Each number is 200 + 20 x the weight over the matrix's rms, rounded and kept within 0 to 999. Layers, rows and columns count from 0.

# layer 2 MLP up, 1024x512, rms 0.0397, rows 883-919, columns 384-447
183,239,209,188,233,231,216,204,210,212,238,188,193,181,182,209,153,175,203,202,154,233,219,191,222,174,191,223,197,212,173,193,171,227,156,186,232,188,174,195,192,178,200,182,192,178,195,247,217,213,194,208,167,214,207,211,221,203,191,226,207,195,212,182
207,156,149,215,241,189,185,199,193,178,161,181,185,210,181,163,212,200,191,173,227,249,193,207,142,177,199,225,221,219,210,194,198,174,176,225,209,209,204,188,158,209,190,187,209,162,262,177,186,187,196,194,205,181,201,220,181,195,162,217,208,187,149,220
228,188,220,178,221,193,185,215,199,225,177,223,195,228,202,197,204,208,194,205,232,203,185,182,210,216,172,220,218,211,190,199,205,190,182,172,188,170,186,211,187,166,187,182,209,188,209,189,188,221,204,190,209,216,186,176,219,192,178,195,207,191,167,182
181,160,188,212,200,204,191,224,207,211,221,201,240,246,196,215,219,168,198,209,212,211,217,222,185,261,188,220,209,211,170,233,191,208,209,173,188,209,172,213,214,213,201,198,197,159,191,202,208,179,183,173,183,223,146,201,223,193,213,196,222,204,189,183
206,177,207,202,197,172,221,224,192,192,174,169,168,215,204,194,217,176,210,215,205,213,193,225,223,215,220,222,196,203,211,160,190,247,227,190,182,223,183,202,180,189,166,189,187,182,193,221,167,203,196,205,202,189,184,219,182,222,206,176,202,204,205,194
196,214,180,202,196,203,202,173,179,222,186,207,178,201,195,168,195,216,220,151,238,218,172,232,197,194,212,190,231,205,193,197,191,209,174,180,166,247,194,199,214,204,220,203,221,174,215,199,188,230,195,239,207,209,193,199,182,168,183,203,212,190,210,214
201,192,206,193,185,217,184,168,224,195,191,209,175,186,216,236,244,207,210,178,210,204,200,175,197,180,194,217,164,202,198,181,194,190,201,159,207,190,188,193,216,160,178,217,176,215,202,212,234,174,175,163,195,189,208,213,192,227,206,226,209,220,188,216
203,216,195,207,175,219,202,184,168,225,220,241,194,206,186,221,193,210,170,169,209,221,201,208,237,203,205,210,206,217,242,199,189,181,198,205,214,200,184,204,201,213,235,164,216,212,197,180,245,202,195,184,157,199,187,196,228,211,225,187,214,182,215,177
182,193,187,210,175,161,197,204,221,190,209,196,201,161,233,173,193,181,193,190,195,175,195,199,165,193,173,203,191,193,184,198,195,200,202,228,181,182,180,211,206,232,208,196,199,127,224,198,195,188,187,226,198,212,228,201,235,234,212,208,190,208,241,219
183,235,195,224,221,219,190,190,205,223,219,207,152,202,243,235,177,190,193,202,217,204,192,204,215,175,215,201,202,212,215,199,192,192,180,212,188,227,236,182,227,206,222,192,207,221,208,209,173,251,193,171,167,205,169,227,213,202,204,199,188,213,226,178
205,211,202,246,202,196,164,191,190,130,230,191,207,176,209,185,203,214,195,202,231,184,240,215,206,178,198,183,230,230,191,182,211,190,163,208,197,199,187,202,173,215,193,170,193,216,193,180,189,223,163,224,193,211,199,164,200,211,201,213,170,201,224,219
205,196,187,216,199,192,232,191,207,203,201,242,202,205,196,204,202,182,212,175,234,174,188,206,186,219,203,194,206,203,177,192,230,218,215,189,239,190,184,223,195,213,174,209,209,252,188,186,214,201,180,197,218,177,200,183,181,220,205,178,203,205,162,219
211,197,202,226,205,203,197,163,187,231,274,212,200,184,160,158,173,247,172,218,212,197,205,200,190,182,216,186,205,193,229,205,216,199,182,217,187,202,180,180,178,192,172,171,187,179,170,173,231,185,234,259,227,176,198,170,240,214,186,208,224,208,196,194
176,203,193,232,182,229,222,186,235,196,216,244,198,226,222,240,181,181,172,225,196,186,172,188,213,176,243,203,240,199,205,212,196,213,203,166,190,191,197,194,206,205,182,218,204,243,219,200,181,190,208,206,199,214,213,214,185,143,196,220,204,221,205,176
203,195,164,200,198,227,210,185,188,171,160,223,192,231,211,215,180,158,202,179,190,180,176,207,188,189,210,154,217,223,170,174,226,201,225,194,183,194,207,199,176,217,198,190,206,173,228,198,180,221,222,216,164,212,212,190,199,192,211,199,185,188,202,180
215,154,228,187,201,198,216,203,192,186,238,163,214,173,224,201,179,213,193,228,198,218,180,231,175,197,189,198,195,219,197,178,171,236,250,150,195,224,185,243,203,215,199,206,180,213,208,191,244,223,210,185,178,189,197,239,241,187,198,204,193,202,213,263
187,185,218,194,221,200,212,194,197,159,223,189,194,192,197,189,220,215,209,189,221,180,192,173,189,222,209,198,208,215,185,178,192,207,181,203,179,194,213,206,163,191,157,182,222,216,203,225,154,191,196,178,192,210,212,190,204,213,171,172,182,225,209,238
215,194,223,198,176,186,218,182,200,195,210,232,196,202,237,212,186,177,212,208,204,175,166,165,193,198,176,228,235,208,180,214,192,202,186,178,210,216,185,168,200,199,184,221,193,155,164,197,215,214,204,183,239,220,182,181,223,181,190,216,188,257,171,187
196,242,241,229,197,158,194,215,232,213,201,219,217,228,186,243,228,182,221,188,201,224,181,236,174,192,217,223,163,206,204,182,180,212,188,198,195,174,198,185,183,217,202,232,207,225,212,203,236,166,197,214,199,198,203,219,205,172,185,171,218,175,212,215
227,183,197,215,215,209,212,220,213,197,195,202,216,204,227,189,238,178,222,185,210,199,186,194,243,219,216,214,203,201,198,224,221,197,209,218,208,177,198,182,174,211,173,222,232,201,222,181,197,176,208,210,201,188,228,174,174,203,213,176,207,225,203,206
215,215,180,223,212,214,171,208,215,200,196,201,215,182,167,193,236,212,196,210,199,217,175,186,197,182,187,196,181,222,182,168,206,208,201,230,194,232,197,199,199,212,165,202,169,210,180,178,177,204,167,225,209,183,237,203,209,192,185,162,183,193,222,193
207,165,203,181,228,195,191,204,225,187,181,201,206,217,233,166,236,193,198,232,214,226,172,198,208,205,197,230,226,179,220,216,205,190,190,219,205,154,179,214,216,208,145,240,197,193,190,225,249,216,184,160,200,189,181,201,196,156,204,213,178,214,154,189
215,189,215,199,193,195,210,206,225,180,190,223,208,201,223,238,203,196,203,245,202,195,179,179,218,222,208,216,223,234,206,202,225,220,196,188,222,193,177,190,189,204,178,208,182,220,220,226,207,193,211,194,209,184,203,214,195,216,248,180,174,213,202,199
212,149,198,222,184,161,158,205,195,176,230,202,203,200,199,193,196,186,191,208,211,224,202,202,187,207,181,186,168,211,184,172,224,229,194,205,216,210,168,181,201,222,211,198,199,160,195,195,200,203,227,192,188,189,235,236,178,208,221,243,201,180,224,178
201,199,191,173,203,137,208,217,235,210,202,215,204,201,211,181,219,181,207,195,187,226,205,222,190,188,217,170,191,184,209,212,167,209,189,181,175,188,208,159,189,196,238,207,231,225,221,197,203,226,232,233,222,192,175,214,187,194,212,211,193,194,184,208
232,210,243,215,229,210,211,215,221,218,187,219,233,240,215,183,177,200,216,217,184,189,188,158,198,200,182,240,195,226,215,213,190,179,173,222,190,196,206,181,197,197,189,236,171,168,164,202,211,166,232,205,178,196,228,185,199,202,182,198,205,203,183,201
196,213,208,174,216,220,197,194,217,202,207,254,193,178,185,219,180,216,171,179,181,204,222,196,216,221,223,242,193,195,196,182,214,192,158,228,182,230,207,183,193,209,178,176,194,197,218,192,187,229,200,173,229,177,203,176,174,254,223,181,197,240,236,162
229,161,178,191,199,179,199,132,228,196,209,198,173,194,202,183,176,191,163,183,195,236,212,205,209,181,204,187,195,236,207,152,213,160,182,176,193,189,224,212,168,224,187,185,205,204,205,202,174,177,199,169,166,200,186,178,209,216,214,211,219,240,189,200
178,206,205,193,239,205,201,211,171,222,207,200,193,200,210,232,203,215,181,214,196,251,208,196,234,213,207,183,181,212,184,201,185,222,196,220,194,218,205,199,241,159,216,208,197,181,211,184,199,199,200,226,210,221,206,232,184,181,186,203,217,188,188,188
226,170,204,198,232,212,230,169,213,209,194,184,235,211,193,198,207,171,164,197,201,216,198,216,219,178,217,241,195,202,210,215,185,209,177,214,203,192,213,187,178,194,211,192,207,195,177,226,195,213,196,183,174,179,196,179,206,193,190,196,174,195,169,226
218,198,193,198,194,192,228,242,185,241,219,187,177,202,226,185,197,229,194,211,204,204,198,227,142,191,217,216,194,201,216,169,162,191,247,188,188,188,176,216,200,198,207,198,189,222,171,206,197,204,150,163,208,214,202,193,225,194,161,205,188,202,179,207
206,210,205,192,180,190,186,184,192,213,218,191,163,211,227,199,196,196,183,181,176,233,214,192,208,177,210,150,203,232,183,233,227,199,247,210,171,204,201,200,184,193,202,211,199,202,197,227,215,212,205,166,220,214,195,173,197,177,174,196,172,194,229,179
210,169,197,214,227,200,264,204,182,217,213,231,189,223,239,201,173,204,210,196,190,198,215,218,224,219,196,189,212,163,194,199,197,215,177,194,180,214,205,204,195,175,225,217,203,218,208,208,193,165,210,182,178,236,229,185,173,178,179,204,163,219,223,216
229,228,231,232,207,183,232,193,202,218,182,193,192,196,206,178,237,179,178,208,221,185,226,194,207,211,213,204,172,211,238,241,198,188,209,197,185,206,188,246,213,209,163,191,180,230,210,251,192,197,211,201,207,193,213,205,217,191,196,190,223,192,221,189
224,186,204,214,182,214,193,189,205,205,170,202,196,168,187,213,213,191,184,251,155,189,222,210,217,218,187,227,247,260,182,218,193,202,171,187,212,200,199,200,191,206,188,223,214,174,226,204,220,183,209,150,191,221,182,233,208,170,214,196,199,180,181,203
231,194,184,234,194,175,130,203,195,179,222,192,214,214,174,211,196,214,170,186,197,201,191,216,210,205,207,173,155,199,208,173,235,158,194,222,215,228,189,190,218,230,215,207,182,159,173,225,195,208,212,214,169,185,222,150,220,218,215,206,187,191,199,170
227,198,190,204,213,154,206,187,176,210,212,207,179,219,187,199,164,209,212,205,198,202,170,168,215,214,194,237,164,168,222,231,216,225,202,188,193,216,189,201,224,195,232,182,196,203,208,200,176,138,182,175,149,201,213,202,202,200,188,196,177,198,163,189
# layer 2 MLP down (transposed), 1024x512, rms 0.0362, rows 883-918, columns 384-447
185,186,256,197,159,195,232,218,185,206,182,201,205,208,205,163,178,162,217,185,209,215,194,224,197,187,202,243,193,222,197,195,204,218,157,228,197,206,192,188,203,199,199,168,219,197,194,229,209,161,205,218,152,169,228,179,196,171,203,200,213,208,178,184
214,188,205,200,225,180,200,185,203,203,214,218,171,189,193,195,167,202,189,171,188,194,198,223,186,197,191,200,171,200,203,219,214,173,216,228,188,215,185,200,160,160,179,208,225,158,194,176,215,173,199,240,200,203,191,222,255,216,220,205,194,175,214,211
176,192,256,198,194,234,216,208,193,169,201,196,194,195,246,189,191,200,180,189,204,213,190,228,203,226,198,182,219,217,204,207,196,215,216,215,193,212,190,235,200,204,217,193,236,221,186,189,197,186,195,211,210,203,191,247,215,180,213,214,212,235,228,209
213,162,151,209,192,184,178,180,225,188,202,198,179,218,191,204,215,195,233,215,233,189,199,214,163,225,213,184,201,200,201,196,170,211,223,213,153,216,201,209,175,202,196,204,190,212,183,174,215,221,221,197,205,192,204,180,189,206,204,167,214,194,194,189
176,206,145,191,205,203,207,164,196,181,195,217,230,249,194,205,187,219,205,198,163,207,202,221,177,212,163,209,194,213,203,204,167,202,175,190,238,217,218,180,187,178,211,213,216,177,197,164,239,209,199,202,204,196,165,197,187,200,204,166,210,222,173,220
199,190,166,170,230,181,181,154,219,203,204,177,168,218,186,183,200,207,228,177,200,180,185,186,214,211,190,190,211,226,211,193,231,203,200,202,169,197,210,222,183,215,212,212,202,189,155,178,224,219,196,267,205,167,173,222,209,202,204,212,198,205,220,185
210,183,220,181,151,176,195,230,195,217,195,222,172,231,186,164,220,194,184,220,228,206,198,199,238,212,237,180,183,193,208,195,213,174,203,202,184,191,202,223,205,183,167,207,165,180,191,231,212,206,204,171,228,168,192,179,216,157,176,230,225,210,178,184
234,219,221,192,196,176,181,209,191,206,183,165,207,199,244,184,168,199,207,192,208,201,202,194,168,206,218,192,240,202,191,206,194,208,180,179,211,197,199,211,193,205,191,215,219,203,192,222,177,203,210,198,187,194,214,180,197,195,172,214,195,197,184,211
216,187,179,225,200,236,209,243,197,198,222,223,155,226,218,216,176,149,165,222,213,203,207,193,180,209,183,186,209,202,238,173,231,207,189,183,195,193,168,210,192,204,171,206,227,218,201,218,193,226,244,250,211,226,212,205,222,186,220,175,204,202,211,187
235,183,224,229,195,172,191,205,190,190,223,183,218,208,202,213,214,241,226,221,188,212,221,195,220,193,172,175,171,205,169,225,209,204,211,161,201,196,214,196,198,188,174,229,232,205,205,213,183,152,189,202,214,184,212,185,215,200,186,183,211,163,215,187
174,223,213,200,208,214,194,218,188,208,187,190,212,229,178,218,191,191,227,189,169,210,182,180,204,207,215,188,215,182,208,226,230,210,183,192,167,181,194,230,198,217,224,169,182,221,204,184,190,221,205,237,209,211,211,189,193,195,164,217,208,203,164,217
224,185,209,199,187,209,184,172,201,236,186,191,205,208,181,207,185,201,216,191,194,228,210,217,196,167,170,203,193,191,203,167,191,195,169,213,215,201,220,187,172,206,226,232,190,224,200,223,181,230,156,164,213,232,196,185,216,183,218,236,166,174,206,195
208,230,214,144,207,208,196,164,222,189,261,193,218,198,168,194,190,210,229,201,189,196,230,226,215,218,221,169,192,214,216,235,199,209,182,238,177,219,185,197,171,190,181,166,185,191,156,208,222,190,200,248,180,175,164,183,191,159,237,206,184,185,235,184
190,202,205,211,220,216,211,205,174,241,210,220,214,213,187,216,191,199,221,227,225,188,232,195,220,230,179,202,201,201,220,206,203,202,193,170,218,203,202,202,208,188,204,206,207,177,182,228,200,186,244,233,194,223,244,187,165,204,205,193,195,194,180,211
211,223,220,165,208,182,212,166,209,199,210,220,205,174,193,211,198,194,194,184,191,203,211,218,204,214,158,188,201,195,196,219,161,231,181,205,196,182,202,210,187,190,156,239,187,212,193,204,235,223,180,189,207,200,202,175,211,165,216,235,196,224,225,214
222,208,185,188,215,206,151,203,207,191,196,184,174,232,207,216,225,191,189,166,221,202,236,211,206,190,206,199,216,188,199,178,222,191,198,232,178,190,194,186,207,198,179,194,185,185,187,205,172,216,188,203,212,212,236,168,181,205,193,163,161,195,215,199
199,188,201,214,191,202,184,196,193,210,210,192,175,209,201,193,200,199,160,202,215,194,196,210,217,234,199,249,178,247,204,202,234,203,227,247,165,171,236,179,185,220,166,192,225,209,228,190,150,192,183,206,209,181,222,185,207,175,205,225,219,158,232,214
188,228,227,190,183,219,210,203,187,171,184,204,192,191,207,195,201,185,203,193,187,216,212,201,210,206,217,186,230,207,197,202,214,180,199,215,195,195,202,213,209,203,219,191,182,192,152,229,215,190,188,190,203,188,200,194,190,210,170,176,186,188,254,256
160,195,182,202,193,211,203,234,192,196,223,210,223,177,213,198,192,167,202,189,217,191,191,173,179,177,188,186,215,166,212,234,165,229,199,194,209,212,189,195,201,171,222,168,217,230,227,187,186,190,198,188,228,171,188,198,184,187,215,175,199,218,229,204
213,235,183,175,195,234,212,201,207,196,229,201,222,182,195,252,183,194,220,201,191,197,201,220,213,197,201,187,216,204,179,200,209,213,185,194,203,220,189,204,195,180,245,204,226,182,185,245,161,199,183,231,207,201,209,197,170,197,197,203,224,193,196,188
175,188,207,208,207,177,207,202,222,188,223,195,202,198,226,182,213,204,198,194,215,206,215,212,212,204,202,191,202,201,241,211,202,176,192,199,230,188,195,194,175,218,186,201,191,192,185,218,202,208,238,205,185,208,199,218,197,198,203,202,228,208,225,222
208,200,184,177,179,202,202,210,185,174,209,212,202,184,213,183,175,227,220,222,201,189,188,187,157,204,178,173,209,179,193,165,178,208,254,186,192,225,235,196,190,192,235,206,205,202,212,166,200,198,191,216,210,184,210,211,194,207,166,189,182,202,227,179
173,209,186,212,197,251,182,173,197,222,212,189,203,176,173,196,229,224,192,202,204,193,174,211,199,203,192,195,207,192,222,198,203,200,219,209,180,191,188,239,201,220,189,192,216,206,199,209,226,183,182,205,197,171,198,227,193,178,180,216,232,182,210,227
178,195,221,191,209,164,202,170,182,188,205,195,182,169,185,206,205,205,224,170,197,205,180,216,226,203,177,193,183,230,157,232,243,172,194,183,222,194,220,184,196,185,214,156,197,184,189,219,244,202,193,146,202,215,191,186,182,169,207,254,201,145,186,241
198,191,239,191,202,192,191,205,206,176,198,204,185,170,163,181,216,186,211,196,197,181,191,178,198,188,180,172,235,206,222,237,184,185,183,210,209,216,215,237,191,188,188,222,186,244,186,228,197,210,184,176,208,233,193,181,203,219,174,179,217,178,186,192
207,181,180,216,191,201,208,202,224,167,194,207,209,205,206,212,177,173,173,201,172,173,198,171,208,205,215,209,194,228,189,224,222,214,199,210,202,252,232,205,206,204,214,195,206,204,190,216,218,178,182,179,198,188,200,195,202,223,202,196,194,185,182,208
191,195,182,170,194,201,191,182,190,196,235,183,216,236,195,214,205,193,255,187,230,237,229,194,222,209,223,183,172,205,202,176,180,214,209,153,209,172,214,197,183,192,223,209,213,201,183,237,222,197,196,221,195,197,193,217,205,167,169,261,183,203,180,202
167,206,204,212,251,164,202,170,172,181,196,174,212,221,166,209,180,177,192,185,172,177,204,220,207,204,194,213,198,228,198,191,224,220,208,210,192,218,203,200,234,209,194,244,222,210,187,196,240,189,215,204,179,213,229,205,206,198,210,169,174,200,201,173
191,201,176,177,196,187,204,214,219,200,208,181,206,198,201,197,184,222,180,198,206,184,191,169,212,220,181,156,167,180,171,218,206,183,235,169,223,217,211,201,187,215,219,172,217,228,175,192,207,218,156,208,192,221,204,183,206,201,209,178,193,198,185,213
177,192,197,197,223,206,217,255,218,177,245,233,170,174,198,172,200,212,200,204,169,178,210,258,223,212,175,150,179,218,197,186,176,195,202,186,220,206,185,189,190,208,223,225,185,219,248,204,229,172,172,191,232,222,181,203,214,181,213,214,139,179,186,209
203,168,213,197,228,198,233,199,236,170,165,223,205,181,171,171,194,165,209,202,172,213,196,196,213,230,212,199,217,214,184,194,208,189,190,191,206,221,201,178,173,243,195,175,218,211,191,187,180,184,165,219,195,177,182,206,202,193,193,168,194,198,214,210
225,190,202,191,201,179,187,160,198,208,217,220,208,198,195,219,198,225,204,177,170,187,203,164,186,207,199,182,217,190,242,181,167,198,209,222,198,161,157,186,182,190,203,218,200,223,186,206,179,216,197,178,183,250,209,214,209,199,205,178,211,194,201,205
180,228,212,206,194,224,191,174,162,213,182,195,195,225,172,184,233,175,210,239,197,172,214,169,191,187,212,232,192,242,213,208,187,210,228,214,189,207,179,210,192,208,195,195,191,197,160,175,240,225,224,190,185,211,207,220,173,229,218,181,201,194,192,181
211,210,146,236,165,200,194,229,203,200,204,195,214,206,198,184,208,211,232,213,205,193,182,198,178,195,204,213,202,191,156,192,220,205,179,233,174,212,181,209,192,206,209,177,207,169,234,196,203,206,234,186,193,222,232,214,229,219,201,213,194,213,196,193
163,200,219,197,199,143,194,222,187,212,232,207,198,256,202,213,207,212,197,188,196,202,196,199,211,214,204,215,198,199,193,221,205,160,195,195,190,237,177,184,167,230,190,215,163,206,190,223,213,201,199,223,244,131,208,163,202,216,193,201,208,211,219,222
237,219,163,214,217,195,205,215,197,197,194,192,187,155,177,191,184,213,206,186,197,196,190,181,207,189,164,187,187,198,172,202,182,173,210,194,175,213,213,234,231,213,217,188,198,211,194,185,242,187,200,243,204,241,179,202,204,223,188,190,163,199,180,158
# layer 2 MLP gate, 1024x512, rms 0.0396, rows 884-919, columns 384-447
215,221,223,204,259,178,188,172,217,180,227,153,199,195,229,161,223,213,171,218,212,230,200,225,219,197,195,134,181,190,221,205,197,208,204,205,215,217,218,194,194,185,196,239,212,184,209,181,176,210,186,244,208,201,192,231,243,186,196,177,180,189,192,202
194,214,183,220,201,195,188,160,230,205,190,210,201,197,208,187,208,212,169,220,199,159,197,222,218,212,259,169,204,233,193,169,208,206,157,233,208,199,197,233,214,194,175,185,236,201,216,169,193,192,220,234,198,185,182,218,161,187,231,202,200,230,210,226
193,223,186,203,203,198,198,159,208,164,201,187,172,187,199,199,192,187,242,182,182,207,175,220,208,225,211,214,201,195,207,210,188,224,213,190,181,186,196,218,186,199,193,193,203,205,214,198,186,171,187,222,199,209,219,198,203,223,167,175,212,199,236,161
187,211,221,195,216,224,201,188,240,193,220,198,211,218,237,196,211,192,193,187,245,178,223,194,197,195,189,206,187,204,233,169,181,221,182,211,192,189,190,199,179,179,185,212,187,225,196,195,190,223,189,187,181,241,202,204,219,215,185,204,209,174,222,167
200,220,195,193,186,210,205,229,169,189,183,188,188,218,194,226,194,211,192,183,219,228,201,179,204,242,214,211,232,197,165,214,220,219,199,181,200,185,207,221,222,199,189,208,204,233,198,227,187,211,218,166,217,197,178,230,199,149,176,247,181,218,167,227
181,223,157,232,185,201,219,199,210,214,187,209,217,223,209,164,228,177,196,221,190,220,195,168,233,208,195,215,207,209,175,163,220,200,197,158,181,186,162,231,215,212,171,219,201,217,179,217,199,187,218,192,222,201,209,227,208,195,150,228,199,220,189,217
212,162,212,227,210,217,214,206,205,201,185,181,197,203,195,190,201,203,164,198,215,238,194,169,151,219,214,217,191,205,226,170,216,205,191,200,198,179,193,203,180,168,189,194,247,209,189,245,175,209,203,201,174,210,247,192,167,199,157,217,152,188,196,203
172,218,222,187,197,195,201,194,188,187,184,178,200,197,225,168,210,222,209,189,191,197,182,208,197,189,194,171,216,205,208,242,204,223,202,219,215,223,211,213,206,178,241,211,184,168,204,171,232,180,169,173,214,209,204,206,202,206,202,231,177,211,184,239
215,190,223,220,218,191,198,230,217,206,195,194,213,181,210,209,198,229,214,193,185,214,221,212,214,182,152,224,187,212,218,178,173,198,198,198,238,191,220,207,206,189,182,179,239,219,208,219,224,207,214,231,208,207,190,178,212,209,207,180,183,147,166,185
200,181,218,173,236,166,196,187,208,174,193,212,168,183,211,191,185,201,185,193,195,202,229,212,210,184,215,221,206,197,214,197,209,209,187,221,213,195,227,192,207,213,175,198,235,220,220,229,191,187,227,212,201,202,205,214,178,232,213,222,197,234,199,218
176,195,159,198,206,160,215,177,189,221,199,207,176,188,195,191,200,217,169,186,238,215,195,189,216,222,225,194,189,208,235,222,215,207,193,191,224,230,211,189,213,204,229,166,234,199,214,165,203,181,205,197,196,216,215,208,192,238,182,201,193,192,202,198
201,185,164,224,220,215,202,224,219,212,195,211,160,203,204,205,211,188,224,219,209,246,176,203,235,207,225,206,199,225,244,205,210,213,187,195,179,197,243,208,208,238,210,199,178,257,196,175,189,195,206,209,208,191,188,218,192,221,182,180,193,194,189,214
222,163,193,201,194,220,226,219,186,199,221,231,237,234,177,178,216,193,185,236,192,247,195,163,221,199,171,187,220,189,209,209,199,206,161,179,227,194,183,209,203,201,201,172,189,208,221,182,196,211,239,229,214,182,222,195,212,200,184,173,200,203,164,217
226,230,212,180,198,182,176,163,234,218,213,221,208,218,198,214,222,177,197,206,193,191,185,228,187,168,197,193,206,194,167,189,154,207,214,231,192,188,170,219,210,183,192,195,185,205,211,206,197,217,195,170,205,220,178,200,202,177,219,219,188,204,211,190
187,209,204,210,210,185,214,240,203,234,212,187,233,186,215,214,198,172,209,214,200,236,177,185,195,192,188,224,183,232,176,180,184,205,179,180,196,215,230,220,189,215,216,233,199,236,198,204,207,219,187,199,218,197,228,211,198,192,202,206,222,214,159,224
189,188,185,189,186,194,194,203,221,216,250,195,204,211,230,187,229,226,236,201,204,185,222,217,187,236,220,221,184,204,205,181,163,226,220,173,208,212,179,211,182,202,228,212,201,191,211,200,196,223,207,180,194,193,237,174,207,201,182,164,207,212,183,203
186,194,201,193,223,203,186,221,194,180,201,144,217,237,188,210,173,240,178,192,206,199,190,191,192,188,232,201,253,165,174,184,216,221,200,181,206,223,195,217,220,207,180,177,187,195,213,230,235,209,221,186,209,209,215,182,223,182,197,204,177,209,199,232
170,232,162,222,206,192,185,208,197,202,220,188,230,195,183,182,234,148,181,199,193,185,186,201,179,191,190,207,198,211,182,179,181,219,221,180,190,197,198,230,224,194,200,201,198,196,179,196,211,193,179,221,198,245,199,213,207,185,213,147,210,188,150,201
222,217,234,193,179,209,199,172,161,193,190,216,200,184,195,174,202,182,210,183,198,201,222,187,196,206,183,215,206,173,186,175,186,195,185,200,219,196,229,173,207,200,204,174,181,173,180,199,238,208,181,178,177,208,192,164,191,197,163,185,186,187,257,203
191,190,186,212,241,222,209,223,216,179,188,203,219,213,197,179,185,197,187,197,198,165,221,197,215,148,209,211,196,199,172,205,198,191,147,182,182,171,217,208,186,229,210,175,159,189,226,219,209,196,213,215,244,198,189,197,224,201,165,209,208,255,202,232
208,174,220,185,184,192,150,211,168,206,209,194,176,187,175,218,208,225,218,186,180,205,192,157,226,206,197,181,176,188,183,187,160,212,223,193,173,181,201,199,217,208,208,189,210,209,175,216,189,174,196,214,213,164,257,210,180,206,190,229,185,207,211,173
214,162,200,175,238,198,177,193,196,161,212,184,187,193,183,194,196,194,159,211,192,185,228,204,203,184,164,184,176,179,189,185,203,218,231,204,224,208,195,197,210,176,243,198,201,203,153,201,208,204,198,214,232,191,210,194,201,218,148,212,190,177,208,212
177,230,182,230,199,213,195,224,223,185,208,208,166,188,216,222,219,183,201,223,213,200,229,196,217,187,221,181,205,209,234,194,188,186,209,167,214,223,203,229,222,220,204,204,192,199,194,217,219,214,207,174,207,178,164,152,208,196,189,151,211,188,207,193
218,224,207,200,207,223,188,216,203,205,186,179,171,210,219,198,210,191,201,216,217,195,214,189,241,197,184,202,207,224,207,191,201,185,191,210,231,163,239,217,223,197,185,198,192,190,179,225,182,214,195,166,178,211,188,226,207,209,196,209,206,204,188,183
235,186,189,189,208,204,203,201,183,232,205,207,182,193,159,187,247,208,219,178,196,217,206,200,186,153,201,211,197,207,208,168,188,224,200,193,235,182,203,179,154,178,196,214,221,190,212,221,152,206,233,188,196,211,193,212,207,174,191,205,168,201,187,218
188,222,212,206,206,211,220,198,240,206,215,197,215,195,181,175,186,171,163,216,224,220,187,193,201,184,203,190,220,190,193,197,205,227,194,230,192,202,164,175,214,179,217,199,214,216,189,205,185,163,196,207,224,202,190,159,228,243,227,186,235,209,186,179
207,180,183,189,178,189,210,184,192,173,218,202,209,209,156,238,166,174,225,192,179,221,231,204,206,183,227,188,217,191,176,186,178,191,213,208,198,220,186,203,192,162,224,217,240,222,242,191,220,205,189,182,175,196,181,200,169,210,210,216,208,215,191,210
216,215,177,216,193,231,194,191,204,186,199,214,176,230,202,218,215,216,226,198,220,197,188,169,203,185,185,195,221,177,154,201,212,183,189,214,231,187,182,182,187,204,212,183,226,244,162,186,189,168,173,207,201,201,205,197,197,198,225,190,209,203,240,205
160,198,174,162,219,200,216,208,199,222,242,196,179,201,151,200,222,188,170,176,210,195,220,217,209,184,221,191,168,203,222,233,206,207,236,190,212,169,200,176,209,199,204,203,186,228,241,190,209,220,187,188,202,179,197,190,225,194,200,189,194,184,206,185
178,186,185,226,192,181,185,218,197,189,196,196,204,236,211,207,221,206,185,215,206,189,157,219,197,235,197,189,217,155,203,206,236,218,208,211,166,218,193,195,192,156,220,259,186,192,226,208,199,200,235,222,206,181,195,229,178,189,210,200,153,184,209,238
225,218,192,201,182,206,179,180,200,251,200,204,210,216,166,147,184,179,187,196,180,196,185,224,182,180,219,223,198,194,198,205,196,190,221,214,204,176,164,206,220,179,149,225,219,167,207,199,199,231,177,166,184,196,205,214,176,220,210,196,199,190,199,180
196,205,205,214,191,192,234,221,180,195,231,184,190,192,226,176,209,226,220,170,202,191,194,190,201,190,178,229,235,192,185,205,183,216,185,176,222,229,199,209,172,224,192,205,234,194,162,242,227,179,215,225,207,200,224,198,180,212,222,223,189,223,186,196
196,208,187,174,169,203,177,177,201,246,192,187,192,206,185,207,186,210,195,170,204,183,212,189,184,237,195,196,159,223,183,192,214,185,201,220,188,193,194,214,230,166,202,192,199,191,194,231,205,201,181,200,189,214,175,190,221,213,198,165,197,193,223,163
239,195,196,174,165,186,205,209,204,224,209,202,191,175,178,203,206,211,180,146,213,175,221,205,185,217,195,169,223,182,180,182,222,191,169,210,166,160,207,234,185,209,193,202,197,229,198,237,208,202,178,206,212,195,191,223,222,185,242,236,178,200,210,204
214,192,207,186,190,189,171,185,197,211,210,196,200,213,172,187,189,216,215,191,168,190,210,226,161,221,177,187,197,199,199,174,223,182,205,192,222,202,151,194,182,175,198,190,165,214,192,201,186,243,188,135,209,195,219,205,193,187,179,211,187,191,189,200
213,208,212,168,200,160,213,207,194,169,219,209,202,197,191,194,256,228,166,193,239,205,184,184,214,203,204,172,236,186,205,196,175,178,203,215,221,191,235,194,161,187,192,200,170,221,181,196,191,194,205,200,217,199,195,226,201,206,164,239,172,225,231,184